Weights of a small transformer language model.
Training: a variant of SOAP for these matrices, 625M tokens, 4771 steps.
Each number is 500 + 40 x the weight over its row's rms, rounded and kept within 0 to 999. Layers, rows and columns count from 0. Numbers have three digits each. The size before them is the row's rms in percent of the matrix's.

# down: layer 2 MLP down (transposed), 3072x768, rms 0.0919, rows 2095-2126, columns 288-383
# up: layer 2 MLP up, 3072x768, rms 0.0921, rows 2096-2127, columns 288-383
down2095 108:472485547463487433492522503452457496511475551466546527440440455536533536567502515509485439549527488454569562517502514596451520586478467483425506454421530459449511525462446456550466439505548457547493515493463477531488536534440541520554472463497508458549558463548539478506520403544523468477
up2096 107:484539493502568466522562469465531488564549434518506457504470458536553529451538461525536477446430454489456453431457511433549526419465465432469478465512528567503481509470498436495491550523538469462483556430501474424556578534456487482466505506509529521566458507564487452448520476565483460530
down2096 094:472496459470480570497505477489527499483479552465539491508497550481466494511466492491483447518493470547558517499544529595457545561519470498559543492474472460482498511500510495522534508474509540556499480428484459548495485511486527496548516567472476515422483520524492553560559547469492481526
up2097 111:570434517597502427511476510517463493530492465472517502581497488439505445487477512559478501468435501518427439550502439553491528489475520590485487534471455500453517543469492415471416414513513506593531457488491559514495434570633542497520522526481531496489450484566469531510454506471548510384
down2097 109:489486538516474478569507518494451591585445499404533373510483502498491518496498534546481445523477448533521500519502533470476509491465529471546497506520501489479489440487497539535488510480490565560550514496469446537467491531467485559565479511475531467567482555513534471579526513501501445450
up2098 101:496562478550488495494529487479496530455451473586534498469630507527565486571570495574441500500480435539566482520478518503537465489451510534540473510492512577433521514506504471477484544438505542529494510431518491577484466583508498529487599457511567490517534546459467511487460536500439461479
down2098 097:512436522499518521525542528512482489452432513503516580493483548500516476471504513418525472419463512522511529480549456558460456510518562529503480546522539504563540554518597547476477527558497523529580494443523503463490521557475483386458512458524500499522477511528509476508437502539495535537
up2099 104:533507471393502557544514512523483460490502474503459490523430529528494489412581467516429562510572559546527533530461548532520544517502450441443534480510446490476589478523403560433572494507522418576512540492519493469524452486472512479512457478384529490484527505409499408449487443443497518484
down2099 106:426526514493487521484513533490524410494511491532545500428484523467471447543530550488523516451513451486512491481542497522523547481539490526463505463438492438453557498512435524480545477415548458465472505473522438571479460465540496522492540469498545484434466525516507480494554471461441485459
up2100 097:537509525501461505516503453473476529541484557469509468510535497510518496439431468526483461519544520533442509420479495528514514477454492549506503500501523464549493536487506561447561486530501490515461522489520473542533491508509526548509553517598504452548527401543498510544471429525506563532
down2100 096:481482522520388464441533526555447412462459526556539519496487437512553532495507451513530519564532512533475549478523397513474446457489454521544552508460504525430495532506571527506570475525459512463492498506512490455465463513551548478521567438587549481493498426493567521475501485575534488514
up2101 098:464483446417528487531423543515484431506545495484515476491514597469482543490534545578491489454563495480401548546494458495537504467511448508470534496522521518492526471504585515521475425542517505481487529485521477478531455534543452561461518430510450561482470521527527523526532507468472496554
down2101 098:454509535484451452502506447507439459549527470501498508449422540441479491541551543525581437473534447505475542471444510448421460545521562511577485482554604496509435508460463493520459490494483496500462487463545526422492503508480468453482495420489478531457530475516527479522507522485493440525
up2102 096:513477508483533537489443563482498538512430523437504448474471546496499587486489481487440457497542564441477465538465532532507443500456524537488500513496469536523544515533517445585471510487512457497510413502510494468559449535469472532394456450499506527450516517484530446524553577396475494505
down2102 101:501433525538470484532499468465410476554485525495503432472452382450451504486489471501512510498451489546478579578451464512496527483585535443513469551459481450436507483525513552485462482446511461484482528542496502497424428436508571463531473508482460486451483563473521458519423477479539503491
up2103 095:485508505484467495460522505404546520462498469439490501488459453470510572559478480447519508518561467480522497457523518497523537514510524474536500476572410518438497556560495529496507418549513492530506504423519453465550454455454507506479457535508452567436453466553492525568503454477591515514
down2103 099:515503408433511532460484470502494472550481541443535461501495470553546564503433540439480524519509485450512506539409505531508532481502437489525482478455460466565528528466556492555556550499594427632603524494507497512532591488501520560514502537438468567530506521438525508501540581495505479502
up2104 104:512503486465500502537524492518502558464502557482445575501566456510518471446527436466485483455556525542472527526513467514449467528439483461554566544540522497508554509527476586553536580510475444577576618546521483541473507531401464473547522446561488487541492540480537474586550484549510505487
down2104 108:572491519553487507447415509408484468544555459516557525524470481540453529466489526560460585527450476507477477565523539451471500519523460453513465463501499528481462505554541465481512528521393519507464480462413553508526474465484468449497494531545457576469533547565483580449482476451500427533
up2105 095:556525475518494445493564563497428510463521485457540476494527461530454448523558486503474529495492512516501438496507383568455447472456518494488494393502508522498487544532395502457538533488432463528463415489411554487504457520461480524548485558469434542507541531547479435527496507493493490505
down2105 096:537476358507477512512538510474565462536498509495528500454523526531491508513460487523493417505526513440509475531441511442528486495493455539485468498518527548513505497494466456452461469539541457524581516484543469615511487497557529511545476482523460502502504499475504541448515485445550477507
up2106 096:522511506526508486531487427511557502466445469514539457522505478532514465564471442487512490465544507553490482536468477448456479489489592400453507514495445514475465472499440477573518557506410539473551475476478539472449506513463448531541510470565550596499488572536527469538582513465488497546
down2106 101:532447511550502613474470469457478455563518536495477443581549489514535427543523580560580495457490480501507464524497506492459515508462466444524498518481477472513632489524432501496508453603435544457454509486482500487520547512516471503501517512527429514501463509445467485540552506552354509518
up2107 091:427455489495470486499484561531483472516570462490469517530472524432538477496549463519474474463557484456546517516512496486441503437445508481516500474523531516459514447566441522442543479453508433408572472434582546537523501547477473428482523510505497491500485510470467545467535505441486512489
down2107 095:538488490491441483502557473507565534510517518420484472435477569514515444516576414559527471486493531550511528583483507464539522483544552424472558480466496498446472458519521491543490447599476490498472506497549480502542461519569513557500436476503466463465530489498468443479476564484487501539
up2108 100:593545547462471539506506480596467531484476524515410498523503460523517527507541467505516527545484618462510461487552476516502464519508508557491476494477529423448510495511478449561553479473519453549529466486491473505552481504621527500497579501489577509493593437466542476535502485540544536435
down2108 103:482616445546443519536567494424577527437463558473526512529572488459518512491533468564574534447580447507501517501463508472466409562527491491483509503529532512534561452512508481511504528475562497475513486517501552482472493563474509502520489509509573450591494534502467510520511500537504518491
up2109 101:388484440484504521530511539453504555468482470477478489476451490516503548472527443509513491497530441517435454529497514516502540568487583503590552546447591524508501530497428466512478465486460473546459537504461550478516476446584476587505552505460520592520487569460529496539550517565549429472
down2109 109:507498579507533482541521506457521517508450526486433521477509555574529577463483470542493507519546519563439582463526475444505541489463549618555453454440502489534456442480442487516488458558457429491568505476464453483486467462434522480565533471465476553418498507572515544521491503536522415425
up2110 088:529546573530499497457537434488489508557514502449502486479522495495440491517501463473495461510522493509498541560510530506494484461454609401451431461494555525593437521495537562512495459462507423489501479533442517562468451517515590516589456494511520509463523491469533553542423589458551513610
down2110 090:475513548468535522537455508514498457475521494521517472604562445503506541511498479432532516538489516484506474571484497455487546529471528513481525530574485558450470492529468580523511532478407525514447575506553458509538474538575487553404548529548429596539497505455537497485467522531562498436
up2111 100:509470494467533524481551501481512528549556506468508478508485468476454475487472434490549463551547469432521487425502496465531505432550520457444511449517567529514477507464536496503472448511507512474532476516520460534492516433541443540450517404517558532513533484501547490507551513487515539518
down2111 099:534486489566475506481445538514425579451453472535541563407544501530557474464524537499555506567533445538475560565472505565571513519517521546465464573480505488446508472445429501556422533463397469468579513543405607509508462571477531538486468438452480498516461501429506505573489474471479514491
up2112 103:477516528447509574537544503566539505455526511458525490477505523450488460459530517479482526435511518534487576537608567538483524447550510492490529570472522434490582564511498495541515518529418478489509536467517493506526491520515492460532469484487451437508470460496403531551528533418484499507
down2112 105:551567502459481478501556489487454478494572467444504560540483437576436508501490503445484496603505501459424545455533452511471487509525451465491533549543501486531493536518530473478480483462448524517563529393437585487464514438369469544425531585572468453493519550509474570521499460461462443579
up2113 096:489446459455503499481493467528501526466519487531473454514500514517538498468491521532478517557503504541525489508501475456498527436486557460463496566457491502517538500491464482525506480486555461492544566468592558485520508529522441483502484512520523439514455485542490504532519549528562490553
down2113 100:527445498470509504515452547512534575542523574556511516493617523521446508439480440481477491531449461530494462565481464463479478491440414566440578505577456601560497446469572521517533521568472429498559542483516545492516515499506489468532467466499534508499484490468429514488465533497538498530
up2114 100:549459545500557512460464502560549552530467495490539535538484514516543451478556435514468447544459498469497512501495459526484512478460509489473494534538492488485516508494447502519441522494533479534547541468506529466544534441531476461530492532509461551576570535469584475557468499511503466486
down2114 099:471487552455494482489549543491447505469463547432470422479479513432510473449494517477527561444486486456530434523574474475489551549523541466478480500559504485426440468529449471475502513452468519449515496422560454569551522454504572413428505481498504479409519512541511488506551533494475522501
up2115 098:530516562453521448483498454501481529496503376542496432491506530525412519534461453525485494516487457483511520469485541479489495464477489556481450520460441513472552561548447522525504451518494433511526491446527541513497565437471539538521438476486497567521547539447495486487459467594504489545
down2115 094:502469516493453522474474475442555503517470574510586498486465397525536494466604564483433522522418487543491459481498561542491521514502516383511544449493497548566447531452536560505516485506500500457443514558512464476501533463537525513455541472501494476461436587565482473486586447445481526546
up2116 099:508434452481490514546472443552474490495508505489502473578580515435420473463500467477559494425488482475528523456510499551540440556553510423527574567463557464540505492471574502480534591544454500471511482510518547454455521524435449461503556501500514487553455491480476526515508516476530566492
down2116 104:465504484507472523547549475507586467481529476495534456475470518474530460484538484607527452489442511550464445479397490500493504479499495413509543508413422488453499451517369495483530634566512495486551468543484536437486507515493425438478475497462482498514528497515443489496474548438599510517
up2117 100:459502516522580500518514515512429476464389454501543417533467494491459509519513529497502515511504441508475519436520513524517483488460499417519492467461483462517556455526442504524519494507548471468471435475500517510547477469442497488516445473540524381449517500535480486566535499500594454493
down2117 098:496433508488512515569518492514470484484560522514448523582538510492536510464503542492509509546572570511517526508546509475450454466516509526550465426461590403462425514519525490503489507515521496501455510502489550461588489569503449484497481463479445522474482511467510495479553441510503531512
up2118 097:506492467488558495533440427457457452458526501445446583530464506502482428530485532523523485482471482445508561473464488501534466515531471448479441513565545521469512483471475518499537465507484569464558502520457484555544460482573480504523453490551517487559454572458533439480514460514557585480
down2118 099:525554506485444490536541473424556476467431479551443543506498507502523513458402486522548427531529585434481520525433494479496554469496483453515562526514451529399492569576503607511490441573466527458542506567448483491502470480522486477523488466458473534472497484449505475491540477448525573502
up2119 098:490467501508506518490541555477451523466419490466462537439498485496503503610465440496446541481584471531529564507467447535511512521557511498482573470456553531517530545410480511502542469490460510421492515521568567418457516544592473533503502466450526480520509581588505438488456540530480473558
down2119 103:516473446582477527495524473509462511436498551479530511545507448486547500513445518523516516503568442494496515519644493550547447468542466432534518429422516529444509542421571517461511503526569462489524488506488478505486591497423537569475515552515496529540555521397534506485503477532470527499
up2120 092:511474473459546534466537467511437470483498497524523511521474427486508507501533550497498548398514475498539450521572555466501510588521441487514497476435458478592536528546459506430530535476488541442490533498402464559569484551485472469568465466529507475501510532541506485476506560536500501490
down2120 093:489558457459515474509540498541472529564560519572463463569500490485517520456495541460439502518492476517430470526506479507522542530507533490534490553450464447493487478556459509466531540450465479519542560546496471514550498454514571450497403518567522496516454462489504494442467447506459537500
up2121 098:470474520558421499481474534480514425494496457485488554524471537511530519546521499491464526484500447492452463546532468473517469541518521520452543515452441460525493509536517537513511502452543580518507523506497491502444506458480530490579504487496488465494491466560563514569531501428472479531
down2121 097:481475478509508512510433566562453569476494520499518606505520572550527408478571437467430467487470431524493395489516449516478586552529541546501437519517521520492505471561510506491469449454533605504521399504547495475462476421515552480512445515490576467516499542497521507519562510535435494510
up2122 098:504485568514470472513525441539538493444513508521496464495555512534493483528540449437572497490523475508509494507466404480468504449519492551516438504445469498487506526530574526530519503502557487431529494528535476514465479534459506478532560502564486428479503458583482471534509533475527443526
down2122 103:486517504552510537444504518542482458456499508526473474503473487512565476406497476530554537470509420509462475496442550556521422477551476479443489445500461493511445547499524574507505584429471469555517540508532519571506454410475485483540529478398453495488471522577520437460453421511476482489
up2123 093:465490563483518496518491495537414534548467491440424597575430503510459480415501441483627550489530513445510534466471468465429560498544482501447453523488545493522497535503459483492580469463435454510495529506435497457453568484527556505516561479480516582525522525571442487535511476538518474499
down2123 093:428516455519497529484470510518459412477565457435536524444440479442586495500486410449480414535531548537489467492559518524561530457538509449485510523484473468504521491470525580492469500529500527498446517472526508498550464488441444565572519557464575539475467398506561467383497431487470470438
up2124 121:469500542506524459516537502473461439448433507467442462478486541505537448505512465541444548495579476463509560474519533503508475492433527448548514425439453422481518442514521523483447451502521535506518520537442556418492450471515467438481491522526479489487466497495492515462548519432485450487
down2124 110:537532462449485534459487498486538496529500461525457512504465566518514501484487452518596509453532527542559484417446518469491481538470527509471478513530471457468560494547468520511494509505451443486450524493535476469491431402503567454496556549507535490457515470395534545459543502501500469539
up2125 104:458476495476474475531563450470518495463529465447514496464503513535492492531481480521475496601464480538455398456496537509505486523501481585583474420533492558470505479526547534492511475508407486489517519492506516410519499555423475440530515514521489554472518511541526570466538444476521487436
down2125 104:552569509552595589469503441529482484598456491508538526502525469476481475479563457501520519510474394537527513545494580426506429559509474531478434439517473553453527484496515415485437478461452582473550475533527485457510513475513461530570517471446506508497500661574522531484469441523499516424
up2126 095:516511511490485428516534595494537436493525501457576473499549498461501499459528461534510537506517519507411395501486544540471471595498522516507540539422566519493492475551363490494483460507439460489521531489443499494457510524497469505507455469523493464465515599518533530498528459446489533524
down2126 094:462442519528538531520529530574544551509541528513537451514521507510468520543516518468565483539421455543492538457525603544536447515519468593519444546508514491492427552569449486456466518590493431481511432543529516452497541536498499444531543461482523508522467593550468535481459467497535550531
up2127 100:474551503567460461497547514559521552463517516480495479494492474490474464513488493453449511501493571450496497465495458504493511506507458431491512445500453506528518483500463537459474475481515481459531494494516424506490520476477454564514479491561453542431500500555482471478468438564459561449